From a checkpoint of a small transformer trained on Wikipedia.
Size: 22 layers, width 256, 4 heads of 64 (1 for keys and values), MLP 512 SwiGLU, vocabulary 3585, 14.2M parameters.
Training: a variant of Muon for these matrices, 3170 steps.
Each number is 500 + 50 x the weight over its row's rms, rounded and kept within 0 to 999. Layers, rows and columns count from 0. Numbers have three digits each. The size before them is the row's rms in percent of the matrix's.

# layer 6 attention output (transposed), 256x256, rms 0.0662, rows 5-14,69-78,133-142,196-206, columns 128-255
115:533513447478524482445520584516471423528439428458459507489476571474483513487444539515485543405437572453520508462502536480529466559485523508433511413523571464529528440492438454484446455536415544413619435482569439486532467487499461462512688510517470526437443406416456462436474554461590517499513453418480389544481439433451497375548517581498636472518523561462507456492491548479455494587521
099:492507511512484474521509581420443478587594547495558564473552529523470521382502579526359449554487595462391529442459490623522587492441536468537541488412529496460554466503555438510562471447456513483576496534534481574480439517506495481524491523380465488549446425472439468491555573493544498568535446561530550559563601576504480510573561509500528519478452555475544519563492517428487491455520
102:498518456405503546459520474431484498501515493560495469554547530445503401483466532504495513555402470476519534464512528430515505493495565550490485550481441397485502493518535567463569486448498501359563512498495491541456578633540514445462464450558493488489537520482520552514471540515527380425528513543486553555448549538541476492494451498530579554583535460542428437447472436493602542458542
099:500524599538551486462528485504519539491532463434499504474500515511520573521494432461409605489554522497576526434546386435515456585482532539531544520512529454624434436581471418441507507450510407496497469466449469422529496478503511531532487453500474544471631538477544494549469535470581474476469466400577548524408484588528434442441544507579555494551503439497533662545478429511551460434527
104:471492546567531564578452491442405565504460520412469517597482468513487506466506502630499494483472528606503431504460551428433527523470417498529510516392467458391548615533579497552499499444549519475545476488504472519410549623532479563542438481555501501405580462384538497442483376476520576468472499512455484537491443493586498505474427540490464545625447540502469452488416459606492523443443
109:476499540556439478503533563528470510480399488578537486553454469508507454577596450456474463501484581494478464527468522460498440491433457551480551423554503525388515476614474566433513466583497400483513515613462476485467508501455549565501462475526484493465474472461445487535492443468490665421475428522466506500563527521554518570549552520525466443617479533499513457519500586451454468509409
104:535568543514520445446499427456480462397500526502499590535465452458558450582504467424467462541472505532557578578482505476507481496522522477538634519510541442561518496470481567542488543398554519436515550548563510493466516506514483523512477508524519382535484527516597450425525477590432512444520585550560529494514464426501567436489464507501555533572465534510409505454475499485496535492434
105:554548422347565544514412517418530570534512492470522488573458507566510575557537537407432460500424521500533469591452550371509563410516507524447485457442486540506487576472454577433562473529516543515475522518532502451445479430421451518493536548520501575502584495540478527545495484517562549530485511469419414516503442503432512533432457512499504520498529546497556587460509539502475521515421
114:471504463414467500508458510549536474498514521594435441534416543485484565562513506459563546567501424524438495604546514479513461520504534542445485441458571480473523458471400482438492485458500530555471406467452514420546536491535482519459513554541542564488450548441517528425486517535506532421520498427439563411551513430490528470479431536541487524537552468500540400483545414536600524446451
108:472552554565520590574488550438552555547541492510488494503516470459600503521568602437476503480434509488597469520384545485525483524593424693583481536440537562447433489430569471432524501542504487438529564502546558481468473525480516462558477584461475453468393485456541511523583410607511590497583531545542588586477455535474457483496466582465588557424484497587505471498548495480532548510493
103:471442616497560488456578561420435591503415572553441424547528573481560528582508549491476561476558547490427442520560433504555499477477564463555462544453436512467514443518548496482564573457481445530515473487438491495499432482502507424500443510520551605435501578483521577535431502487427567547502512514445574513461485492511498544501565514474500411417447534533504558497559489561533499602484
103:459458529575484530519466518447393524475489529480479467478581494391501505507356473484444526486485442458463505501507477461595468457561478666488509505596533456429467469462486546532621447530509529612589522477514481508514526494532431496531532430479474425469465547556520474482513554539567459527478426489451546483427531487534513643432504517496553472405469535510499593431561426472445497499492
100:492463533601493568500489452449545467549479501579458608507520510375477485480472422503529506442571556517442580492504569517558524496519480555485526472499367463508437391536494463495470535436437529538516538460442523440588478467568384477471498556408576456452521409441569421560421519534486520511572464501501456618589506577473397447437522459612515475532473525535538498465444555504521547551424
104:490505498567436436548545490518479530444528600497439508514488450486538435492418540458477539520542501528493548499532531505548450514561551531602568558557550645415458581463538547521489489446602440501505455566472558548547509492433511455481504513519536496465535479410498467422456518479475477596509530413494460454509579476493420416491631480531427558440488376358465616519468478585462530436522
109:505511584465544526524477467520525473573468499535490549488476458449540488467526425611587428427418535464519523536465509536561569542542446471524493565478585493440522527514555429529569541494541512463531515527485502446459480396434544483529530496480474490534515531527479461454496494541523491464573422458442553580479511514441439552471600527488551498483565625453454549550517422454537507534504
101:522455544495481560551528481467539437499568471406421434525511441476559500611510526520524430499593507502438469525563510570510561493458546470504463591555423448535445481444447492561462484557530610540410497465526485513401590529498494468534484446581507503523480545562449498527523578458573576453437445548604582425454476507478514471469413578513487547602502479451587504404514578478458520519542
100:519387579558475485515480438565451522504485520558450417590577461595523597596496548488438535572473548460503541491523501496597473433504546512442428506536370443532444568416409478508518457394503498484448538506479478526507529457515490476507531496529539515531558478518442532413517569528548542502483564556458505464508455498492530574413455515528393425507539537561533443464427510491556471512473
099:493542486523459600523562444523581449459556405543544502443446515454466506482436513543512505516574514481517510500431443510617482600538562499563564517512474557462382483593427483426426427478572601568476377612577484440505571527409614497465500464467535516485534509458517447523504512495404547584435470391475490485480499504555452461518563526603576499409416505518470438592467504569520505547442
114:516572469570515554478639584425503533579440534486438454505446511450516468486522560555541483382526551539499516533574449462498412419556507405542432570512459533461467586486503438568511479524428527385553579495518455438398435477634507428466515566530495504533517481468505498434550505553572595556426469488549585525467514484487588532554560463498486456544530595514572507564528512482457424522536
100:456582493506421511496510468494478531461443499408481471420537538487484534501451497489512565534518420547577558556413474434550541487492524514438537451480544576509383473450513505535524527545466494466556468558472566557462519557499541471468512539423436458484466551440478516510572540514564512568425560555569481523395455519504551525478529412493498505463580405533462429484493523551602443439472
093:483532545517588519494467427520422453459500509370461538521486448385607547466493415446561490500515452556535559492481583403458536521571500456433559556483600483451497428552444511515428366461538509475510426495564481571514471485509468530549444489506587489458554425534596537539476554568489441639486528522532495509452456459421507466413536495587572534557523392507505471495459552566555497524581
094:435470594567428564489557485492513559458527432453403494501563479504539437482506543502477440569565410487496499512446438458514492463417543486430482542482457581431521443543504484548569477487482465498447477477543622455460555502429526484560552552578481453413580525534542567474541514498487459586567455507398490538482445586432588430458578467429524525558500471425578495465572471526446491465522
104:530461504485507349511505518478568442470551445537422481546490575468532549494485567517476558450460624528502364452394465570418433514456508570512524488537530555506476555532501519515477455562575562604422527531524538578516555414497496549462543444564416515493524542529579455490546490514524462457438566441527585533491531503459508384520501432491531549424494518445577503453470537539461539385434
096:571543522437512578493438505493478479491493463507492551550485481535497412594452437453449494516505499498456479468443509512480505476415488587647519517499542491475451517490502474565566470418489497473527422462515496550480520555451472467475535593453458478420418585445498558488563444440523534528531396499453455497558432465445481498534539404432481435420443510548564454491509547554468555486434
084:516503432584472552472619553445482539574380468556519562476479456484539519541467468514352537500476573465635538521616431511472501484482517602627488525455391501502466500430498503500486587474387533500492495485451531525476446453465501465522443505623478477613504475501534512482422543618485530423509576575518419468482488456510607500465508423532529479427481531496510514591472491432434480510529
092:432427444553452436465553507438507505485452489632542543460454592461484481493495598491480515428486433512530497494412505427578520508551575565507453526487517451595558528510482497508528481432587539492492418547540536497511588579558496522498559527485543569494604533496473537457555482492494549494561506470549569563457478486565439552474566509524472496438396512516403459524573590585512458515485
090:490570493482559536462559523447509487505510546501462440555573511475469535504431532545556378412475501545391502524472521493571482371513506572473555398445396467576499515498461403447581486437421510553568499519538431463535454520588503510558532660470532568463580494499520544545507433433473475547462452480536488414439461527514475469552555445445524486415397465476409460543420506487507465405485
093:495464641523463426504400618427587452526590505440487407497544495474544509514436471437511546553437495503470549442550452534455546471496526489502473517530556517513495530476438528479522577466451458513545441430488497476453566526465471445576505521560564474494492486543517466494459497515538463493467376524558463541550532536512550458463491488480431595465513515482520405421511408491505472513396
091:506466479464534452525523530481473547496513459470499575430524460468578505510459455517498453589570539419569458550486582575461483481465566552448379527584582471519484531532491495538511571525478510496527448448519481523488458407555479578472485478456481504446521565550475479555436499491583430487417497519444473409516589572518565548456636507437439513542465432514602479478440513495500512523410
090:420564498602554465473549501571519559475521540529411516390540593446435500539505448520568539433428444529437446475596440506485455467541443466544583434538492504532611582432449438447518493442503499562497455514514536497569485498525556463467545396428499571538539447506442474513506524530429494582584530409503530477518501474587509441603520560498505456474413512461546461429564531504406419469545
089:467481449400564485513479523538454506592493549478510545481463513527573412482581434549514498545544508537483496495487507426512500512534584541477483469481538480515495615438520510495483568432513510432471460531568542529528451435446510503513478529555455572554561522513352553436576498541395489548548400493457431478599507544538475481561443679518460521583492450513574484532511622494491559551529
096:515504547386480569435672485459539480480552584441418492514565499455459436634510552489459467519528474449550478543564473460487477438448469573523499495487514493529643588554565451474502471512531519524503498539403543532510490479533497454578560494558552441395544462485508548461482483517513544458538537449458547557471502437534521512507469433487465575491496549484596516454473464562449470518490
090:624508448453556454525562536510523499610491504507574467480493519554493382601534590513538418375455467472486514430469480563541571535493484410476535490498438512553524515480464496494448546429516485492471466530545445535543529506468495553517498485487417482442487457519492441422498446495486537512511445526513444464494542450545457471502495530494575501496448494518486494517460537478437513421493
096:535532492552565554621501442535494502472510474435412492507473509517423530502527410513535491460445455508531465564437526466494493470458528458525496494601574477513570551515487485375572526484421454521470478493556541503469464536501399532502474546505529551464521582550427474467497408507460473558579482467485464414489401480525507439567566461572431505418571605531557568470442473524484519631481
084:503548548501492594495483493521509505494436537439526476530517425523511393528504413570616508466541631502562560553483456545462542463536477493459587533510523561470439488501519559513495497508597516438466506458485570431468554521450472523590493549533486490525546395448452547522473370482493554408416430567413465446562510442501466547502463431487627490612432465465455519459528548546547558567469
098:571501442494534563565483450575478412428616472510476442506536554519458516501587453474436403576491504459470463533549540511434533494466589422389535477569541518518504441471502463558518518431564524572495512538543490537555540485537516471522509505496444504424343585493553542454540583500520575512524499586485593403544499592556571555501505476509593469505497415534553496446563527494440486429451
093:565515434489451433388566576631496456426450575482452514474501467447469463512544425545483499403571436540476504510571564468481492487473452525470568535459462448503368458570496532463443511535416568519424499508515461425538603397510486490500442468468567486449513526573509394452520484542522480441569580508536384487482582467513500615529462417459458537473515467488486449476537467510490428554484
094:412556365535448528550477563602486482504470494643554615380490435440589415445621495500450546524455527435507488562461551455471526516491498441529554500472504511466536487548490529514397496552465519437532484452425523579417511456542515440546529497508563504510480435515477530421450480467485517533521520513510476503506512495471484531394488499490529511513457414403587511429558498527417495561478
101:484520525609470504509529544459414515426551494486461469451507467368525361420469450516450480444473422463547482532551521502486454507481484508528601556478471503457537404388526513447517518536439466532520415490500501529453509417480451513501569425540594581442505591526466568461523608503523507474462488463451470534467513488471521513411523521456476524451556529495540394566550552526529496489471
094:492548567498466507510478466571449526515497490472518476426516474551521530454457500421539519513532498579479470597538507599512492517565551460542578569462497418489427516468467443510561408485455473535461474557570513588484570562469466483505486584448462466439603467614481498412520536451550554513543464441520447463547509509452445429653462486505522442538569517604513531531507475508407414488490
092:439457543439531509655383460539552509500486554505513495478540501634520498424496559470526480545497453566532482585551497467473482505340528551527429471529528482460556411551477530503504538577548507460411510497556513495497455549472578423457531530508625652541522567520550578531544640500465558621584538527463527523491463527501450603433502487587415480471531501431465547532478422541461506461463
# layer 6 attention value, 64x256, rms 0.0802, rows 5-14, columns 128-255
107:478637455425443479533580495566440427504562409551455570500509488478407448499464566500533468552464522482534535504526397399459493463518443412574570566447492494499531583517472455499460455591499473473525531463472504535451541502556540385483538440491517427566563424557356447614580561455550517560490451483635508439580504526492436478464473507468479467476504514436522543477448613379520515468523
095:582528528459505528539483480493488480525446461452427511503440600563447581459503544472497477554498446508436493530459459369409457501422453509602469470423536523558499550589535521545482495522525520529471458496506460534579527537549627520501595606653521498454509445629448531508463414520465479488455524498513516476490493524498503563523450529423482487561467535504415451549466485510525525503405
098:461505511566451418455592511514523493401513508548597583401437496530501505533438489462444519528443441451553434544473519475463505434480476470506556493458383493516487490444552441561521536549411536425521565477427407510541518442437526425497503450468453443479483452425388392373441465466431481539510449457564439514490556483486497525491458456535477600585482536514520509465485559577416578482561
097:449525443556596426488430464459529425539417450571540512522519513519514553499515493503459496475528465478476450413506423490540496466530495575508551474390533526503506502538494484537455480466444454507465568394523443519508514483515488448436532504502434530463524467492529518608474500486559462419502479481575422533441462552541530575513506533446550579512487640583544525495520504471524471392447
094:555543524486454523514422436494564601400540555552454479468496501520583526510447446506478503488415481493488537475505526476506484631482481578450470460577500533483539456531471555470527429533511567415549521423528464539598469507519591508463517437567451497530523458519526539532493548492470473586533520558478437481473581551492562517490428531440484480447492516577486470467530528577560475443600
098:558469459455474469546486520533434499446607454520486479546538521514501449532443551417567540472487445523562525522493524493448536525400475566568518448541465496494537489550612462460482563541493516532467429455514461492395443561538474544521464511567486442569514479589498564475520462480521493579514537479446458509554407523455516437450495511473474549526537422541509537462370587574484498482414
096:492422509493536556566549450539532577503502512441499626519428510471444550516485471517526558526439423502530505470471497520459382555575432581542442619487436509460514531451530512533535515533473530440517587427539450397463453508432578522566409505573485456441450447506509606436463469480559359460473449465523546485493408492537554454515539556534408521446507554558514477469538449429495622502518
098:427497401400543479453539426458418556438420466606577495570569502552529493495442524594417522648517498523530524527438539416375496505483584508399536536487416421503494478503457477530566423554557455503552538531514389478472527503478562498576429536461460493491534482479551476579574456597512537452536487590510575499539489500467600463447530541520546484457531463517531560472490625477475467504549
109:478449432438506484504546545570542505509467519537529463516488445472522521443523549494548485364403553487509507548436496455553511529452560493520526540502504408426457499498530541421451462516470560519436424549491565539452496623539523540485530434502589483523387531426474570518515510467430568511519580485474409588492452453475449472460493527438560400420523553513381474565490475542447470496437
097:602429438450491568480479477477430593485560438509569572488501584452489503474455518503475495532514533581508518428541516506522548517591530467551476573534536528531488519502507513460474492464536542535528417465433489438551456490545469431495453564443548587463483416464478574507464597527481510421537511409466518572474415493510469510490578526488579579492529501494557618445556564506495496436456